config.toml
num_hidden_layers = 10
num_attention_heads = 8
num_key_value_heads = 8
vocab_size = 8192
norm = "layernorm"
norm_place = "pre"
rope_theta = 38100.0
rope_fraction = 1.0
attn_scale = 0.102
init_std_o = 0.0193
optimizer = "muon_variant"
beta1 = 0.93
decay_shape = "linear"
Each number is 500 + 50 x the weight over its row's rms, rounded and kept within 0 to 999. Layers, rows and columns count from 0. Numbers have three digits each. The size before them is the row's rms in percent of the matrix's.

# layer 7 attention output, 768x768, rms 0.0507, rows 0-131, columns 0-47
100:472535507570549611572507352599439497571401518400429541536526540449489516454480462462672540494366459511469429493473460397484436541513521439422564
098:457455459513497464486558496577543431585491447573407471542457476521468451493486325654480446627584553520480473513497541528436430488455494555483458
099:546489489527482465424538508534478651503489555615493461522479437672543523542486468575526447512597445526514382519449486522515418428495478515462536
102:591483451465459499552649586512425548596558452467511539540641397594486452495462592484520533373428442552615442513558513597494489376585428477515391
098:533497666467483587506489550511450406441298496503504514376558404479392442518499568486464501541475547448566472530521598544507435489524490486432568
102:495504436428563441498552532481486522435583369547488601401405468466529381463334449432539520512414429467461527502637461455495478531564528460617559
101:487571424608390656578510503490572389537483510461592502568525402573479499466435465426504703468593534458455462435432426472504590545584519370318544
099:494547554415381496636511423500441479456412575492472547545512453511410504444388478383431509534572503498477427556436555461568522494576347518617435
097:615489465457464482481522476431466530506362425403468539454533407528491506551522430464561585415532479553625483447421453409478425500368476569522443
099:357553492427589520546554525561468488484490394382549412462321544539418565439432568538477438476487527520533467479516495543533458496453473643485517
107:350374553414486532522503388482546479522573655559636623432434460618491463557591557461569352550400630546621483503489626464675518499346364431517511
104:405442464590485496325394663470535372597538446470533390505417527472485633493343507439481451555424490510623450472330434560393599414538561419529488
105:378437416613457472543550491527445481496621512561536438508611597515417502569525563503559315527689360609515461545495453616533487562405462484480521
098:455563478426499509525539557560450486605501497472396496542413581473515622575554625533446453539375452484502551441436551419476554506555477509651523
102:536434381444560584569397364423562544503432380550466567569381430514646517414433658613509595446450524541442548492368626491470608644543432477546514
094:547565463513555462595423393514487585509573483408450480470429571435492544505529410491441444511514538399418602493535610511621519671462547524463434
099:454499563424544549528430511484528486507541623494428518548574432467433579510523502568409503629470504511409541557453498499558424545465486469361485
100:386423461509436523495496464466393495585530679522575475497538379530417382528574429606635611537501541575477561515488550554463515601436426478498615
096:461472502449505568542441349444525539424542507483610465375375446488451430571466475583511524570590476596439585523439519529399522323471603460401546
098:491573462425438549434457535560523639465576397613407419558515401577456461535501516428444545479570525360477492459534520453508554635414506444501568
100:561534505516513566507466449460517545463518533504563566436552476597462442596588572508470642377468463457645605526384464454619611560520479458541501
098:440624464504585527592550556635557551519486557546486537460488479548645400507547419604524569586477540471563521463606554506429371461568380448540513
103:608454511510488557372509434398461638342545464543458653443495461369522522333464560460415467458496478383468509404549537591517515430455495489415517
099:514559458610491545582541383556474408562356408544547485546298437492425606373500515552560443560404440497606545647588500456528478420457458469495414
101:481540542602656396501586363560500434513528598404472465629403555529548447407476470511570543630393537491434390525538486466608328511489571555541360
098:526435579554551555385487423513607453426604564568554563428451441446625568460580538554471497556531422483512472548469504427541395512500563488512473
099:374462456390431490481512560474606399508442508471577517389479381387547433498409517543398452545517520456447457591489481483585453527440473485540467
107:347637562478472427586501499543526478340547579529505545574523596477565535420500462411626464513421398541464468580411494416558568546494512553558513
098:448561510474562509528520520477532618579534540565549490506450489406502577575594476564507591546486521340374441521561446516450546522483521445602524
098:368525509493459497437537493478443525442488539450547542406444370611561568506522513401548453508668657566492567501358495535622466560487562493502382
100:533464486496520474396467499536451610582343432580328579546496537515563469527529529358549569333566562381473461483564558534487473339639331481535439
099:564498523475505646527442446593572638508594443554520466489578514530524517525378346436576464490527532516441425661537529579536551446390422460514561
098:504556538494460440535431409532490492491418512424534424545437413486407316667404441540564530571424493471482486467451524475596560507465525503433426
104:427578488555550377541478455438438542365495443374447615513475478647528547534515504438545522604578428444538517418494405416382536405559543544556461
099:479595461535412450487475476559680536446485631511474574426531535426574593669521445596465429465533463491481589608585484498528439513454387497461463
103:529348428463452497559396480444527509369579612489446449436706464435555547551498497542422464358498563488501464482518491450623485424541468447385449
100:427367554547521414415462508467450344638500506430378518439514546524553482499620454507435556427414539574419564469517487523419562513514531485477464
102:376444443542474583573556456447456462612478586469411399478520478484659496447419443372472543367483482448565468550465601460605514451490474588484508
103:441520395573527520556405583513527467441501583491534572450509507472597501521472544429478511448475494527484466656526554517473535380538579479563557
096:475535505553510581509477570591413549486538439488593541561411609478285462471513431531425541537377441443573511541403495611468483618504609378456548
096:419516562525470480440468476568481567504478470598573568491451458491491513557509479521583402440490425430460576501352508444522442420395468539472456
098:500478543536504421411534476609359406517398513594457536463608444497567457596494369497557377499338382577507396544426566394496452445533503446456583
093:520576593430490400526530409567524403533614619425462397569530579539561553529568590613425546415602482405460435450378702470481434375452497416580389
102:527528390463498548594532496435651401503564558486733525474504576474598426465491511428484464505482460526535494612527607577489485464447424472442466
101:492464585458554639516512477546547425500540422381582518447349488504546357474592515537492471590459588467503552416540518519500553464544489449595430
097:497470497412508600507487561463503536468556519525442490504505421417506482463476463444492481321535554501491544504615512414485469685513432533427486
101:564594416561375502539451542520501558539436490478325541460524598529399506528634514499460576612387533587527374519409432426539522417573539584505470
095:581596593520540433590508489459548400531563439517532474532451452534544492555551477479553408525549441517450476600619485427438401448593492476457527
098:478430501623332493553630491599529483583379434449418519538429425416375491538489470498461414415391492532548454326431475430553488438619469552659498
099:438449469540576581528465488628475444600468482405548692629585422530448544526542522507562615465557474538427401532501462455473407394527454489311492
104:401421486489480420482425452530556517401439412360520592546487400485539419481448552514417567622498494295592490386642512523429623510461479555534497
103:495608484484466611533549466558497625465499554561551450503511333519539615632514414454462544400493406555603504396469426606497415467577365400642546
098:541413442488429464555587499349438589490550492583535517387414398503446425557533443467474550644548509463342451355445411485428502478554445588526573
095:459446516440454305531438481446469510498563458572485435589468579547544614424567561522593495490551542489516466536544391487329488430619466428470493
097:568575519578487413546553643460566437458617367573368450583562404522533493441542650534439436615534469419525424643472564499565420493488523467453383
101:494596416546501510449441500535600568649535620572421441504533566391668436528587435494576446395585467443531392520473456658403544374555512574472396
091:442419627570554466446453561527457514542478594498601416403593465524542370492470553495482460506626620575445533509514554421554584497500363474458625
098:341482463449407479481596489466573463496463384511560659540394436548448432443423533533622531587471530473545410596413417446528492340438485410463504
103:517453392564520423496535570525497582491624507510487604366621564554556548434438521449460450622427513552456480443476443412404512552529490440427430
110:474556408489502365370692466468417512377334446414495380588412511441604492681489500446490416552486464387555467377518584542403477516470393529593413
101:487413611527300613381490382589506457433444430457564511368473550551482540551576372604483589321510500472526557485526459524476427527455670609503403
098:473546612420554503545462555463570453461594373470507646459525487422613420622470524599426541553505579570425480500461459493485467563502591475559470
100:481586461422509496551592412523440692510436497458503383518533571485420517428452564472455579501488527563507433478460459364550500511544439475557515
101:493513518470504549464452562509640438592508469522550477539434469449524547543458523531663437461588453467546318551474479514443467362571510494504606
099:538573508467458337537508592590606524480466458480582523557426569571520580511568607489407526446516476628471522465520600474498490455553572432451438
098:417449505501485461533519514604626536481629601526456519517495503396480640485488469501540546552424488434459489630521473484608567556555523390415629
099:508520373409372486500558543499535505544386534503451541459552561525529535508482600454437390438497471599590504443555498472423475546329461565334404
099:493442479541470490580364566489570556593519458441470559395515416436595612509408529544460512412475424493630555381438446569435564518509541671388433
100:536560533435536424491469424507498438568602672552480573396612459507443484436560227441516395489405535467548464485513514513620439467501552371613496
097:460378440598560437518595502511567509417487391531580526577539550616411454421462496525524578510413523576536609363425574485427322459619573550491487
100:636448504557478496477481455434437392457511377484484522503451414605521551499475517522491471582479644422544433554457577493555422375404432541494478
105:575694555531438506425525502459521517430385472637461460486510474521526617445494511491557372477466462458526601586501508611444449510414459556557493
097:398509425391485468368628478635566550569595567357510540418513412590534508536529445492531534398558448529608381477494449538481475471433467563572405
095:535569475484563587550443532455499456584551409549403555463584448395486432531614602389463457508520584565585566457386296648487449465482425410517604
096:467534432585396476443532532451337422533418472575467427475561439535438521426594543398528454426547532531523573558636449444609588459398459513523509
101:529702462591530448494541494556510515525502588495419490566531611422594413350505450506433479570331497533452472449478549482568584486482456470642350
099:457442548535410388417590548448446494525445436351505567496407516419479442486506583442394515416659642461520572549412398550433466509541351521539567
105:525580402391642599593413531510697660566478437547441542577580578462529500637558519540492495563502435421523488531490537543571619469520599367365494
100:542535565517479485462498456505523501518475543391582578486506420605544569568586384515682570470509497572544484493626585538566673537555473416573497
098:389528540346623499493494476443452566510418453630376475545532530470393473502647516467542485496358474488577519605413491635490448497522437479440442
101:520490456443448623453563486532558539483511424541518417533546476489548500566483464577461510479519512612518509517474391649484490514511445495593438
103:516507415495561488560482555600462557579399424459565416334394560643473509392442549468473554464502454471475421417478414520510587444440541563499447
099:595509495533576511456521396539335499567410526557439354507548518532500461510476547514483432510394462299585600613608584532594427613530385504460431
100:476571527456555532608644532523538428406419610453498566434416482628535469516515528476388557473571474578359409446542490485497502413536552477514351
095:505489356543504514523587481473487457630460562451486445534622543439490401541465442440669514493509496538522563519478455350620449455523450399450633
098:511458637506566485492423573557558548522706386472450500458462536487512506491476513592492452655463657496504414563514544423583525497545510522424533
094:526366461433556525514453566395580569453543522480478449559453554455526562522516608595502510520459483528568524383499528452435586583623429552575582
097:494443575595567543445432483536549470453437542521511558641512326423525546533512657575561499406405530520434428535499604418479459545482505412536671
101:575519511435332395445426571469428571549431502584501449600566530494518445478491606438426498505543453648573499368512496339538401498553538383574520
099:544517505491487423570416479623556554637542520486527548436564480552482395428512426399410609494507442412384553508551503511604547396504506520575702
100:463383378558493574586397401553482513447475437478618404567485541464465506486514423531367592378507492515560535505543453590466502518609551558441529
095:395556504472615418430517471545524416397553580600420455509495306501466440506407443478503471518569442543482472561508411463548490561581526534565592
104:451521507486591424390357436457466592538545414454520459519518682474424558527462422405379557435534516461541468611592440496464441472563535550483418
099:625517477374623499507603541506396618397551426516472535466450426396530670447459523376426498458477508426458482590377475442471518495576461342475562
102:477462491478530526495596590536477468463372560361532504505503653532427480649554586608432487333556574499501552538555450515498509489532425556545608
100:625586452440435512481368515620706485451548529436293412636563599702420454453500566413461349352452374515415568550460403499521587458719493619498488
108:541556420440388358569425455580333538528507459644503588481441540513498410541453594426548488385498556489542418513556520386521547542437525676569545
102:419496523520445463641465510456562518423574509552462426565528433429424565478501568526538561572417512431403484391454532547466532421600453607342434
104:413466504440425623381331434576496442469531457347527463451536509521493437443439515353606575659501408548361489432510600623512506540567356605569543
102:566445444534446514541484618406466393513556538695492566452426470502458472442509526623425484533557487468555504429512530482558536453339515392600577
104:394556440540520439425451454407426463573507480467557459390438356687534526343548466528497542518552551380362551427561527332544581536594410540357501
097:455578438447562480578551590514505475587602560349434483569550476393408553658481401499491485629597546533517569495457505490599453555428517508619438
100:549485500381412481570439563576477504579596454533634540448606507422434438493479440528634463561442579505453449371468474596382526449450498501450449
098:508681505602445554386536451498566510457600523655544581498445515513472505351451571495439330540592509507548583406545324601493564629534522652471449
097:428436428578488572431521543445573527486424584436505536523413378422485517529403471532549601420557457466468508524552510538497477593597405557504485
103:552508383401529392494458592476369407613531494613487533531500553520520509545516539501454667505511487418447476458596403546465487555613541516492484
098:534518496540528472362516512389444427500504445475400428433556643445382515541514473591477464622586324544560602487529522684553523538398509461569441
101:586559536565518507537434393564519523496522542465382401471496384363516507494495393508569579518472491666505374466520462584564541478599581503589768
101:629481439506540473448581502527546471569457514459522407399515624559435567584528606541514511586538472504564421424524498535494539535487368507492457
096:500449508511451450432527448584486550598536642416532568563476514461412471554618590543381518585572566490494502550557473410389579476524584483483546
103:532532622581441532580596554532562483466528462482467435492405516522482582411428409573427483554539483467432444537453553459463636569510697549516509
099:484577485595458415529467500598562411354490497449459540468502710454508629505467537562426497586552518476428718410505485520594461597553578535525579
100:518424456476558538499448452536559676467560412382469592493443428529405427518514437534432469417576448507482468419502445469417560516482545518499563
099:477483571573488417427601478467445534575433471532477466405520410429673582469493575418528470411514504449534367688528544628565503525319598440463519
094:534453534590463416416633466497614396449593495525525426536486544550519530463495514457480536488376472439446408529515478512506467464611449474501484
099:511593451564407554486458423475473411443555493576494584523585458577482482582425503510518574497467557416563531411528503522474515488592562427405495
098:493441430447641376512641498354534603438556379629625526569402517472400420376346503443447545567352558400479383532530434431507524635506459563593669
098:627562504481517514588533577430387461417537471418561410531496418383422439471483440620536567444575470422500399453442481510595454559416467497468536
103:610458447454632514508553456443485576440523514303455548416576326453502518514568470452529444343474462415434552481440532631392563491485408552528452
097:655329479476538562536559573541507468428540519608448639372507535534501475575557380355436487451549416363569523528452585529494472443445542578526586
099:516576473529481451409510371529519497570586466529522512506391599510477610454373483545477513624480591412384460455489471437516561395467584452506621
105:585515414539415305593473483630428524515532574590557469512563538520488539575439632680404510523562409331493382500597392582453445467625495596538385
100:502535460411602490502571422529464391456523484487557445468626631432535605357633435515520486500484546544383591521602485538412438513496523434565436
102:550455433407532518520421525555568422463598529640529544529391588635441612438543410578453424526551568525521374611484619491601574369604494618516452
102:527611552499549347527492561563480368474391479603458539529418504340479495489430535504405570468464415455502566401406360606528534561382512425528453
102:507438416458515337578486585579546571425441587445548513564494551504515493546631404401394543440403532460454521314497539500623618603565437369572589
102:483507441624529651359533534471555544455581536514532500442524479552472447478532503502612528478445555418489552535546414513548616467548427448404547
097:434480548618492610488506461502606374497424507504417377549561607470497492487492592467380463511585497499568544607580470616485489488518515604463508
098:468543476478559570487611582424542525577448383405566471421533558420440621471535392502431539499419558529466491455427456466655506633555482480450579
106:296384461451410430535537501550439543595618441475376416579383412510322579513595507373560469524570439517534562460544623561510416547386383476483525
104:423466495497533685560523598471576511526539586536485470462519527620663452440512415449430440512443567569386485523329477440617551387337430422485400
104:443505630470503522532487543571535342513389447556537530415558531554504426610484427556533554460563531556335582504521451541536540481532508527463434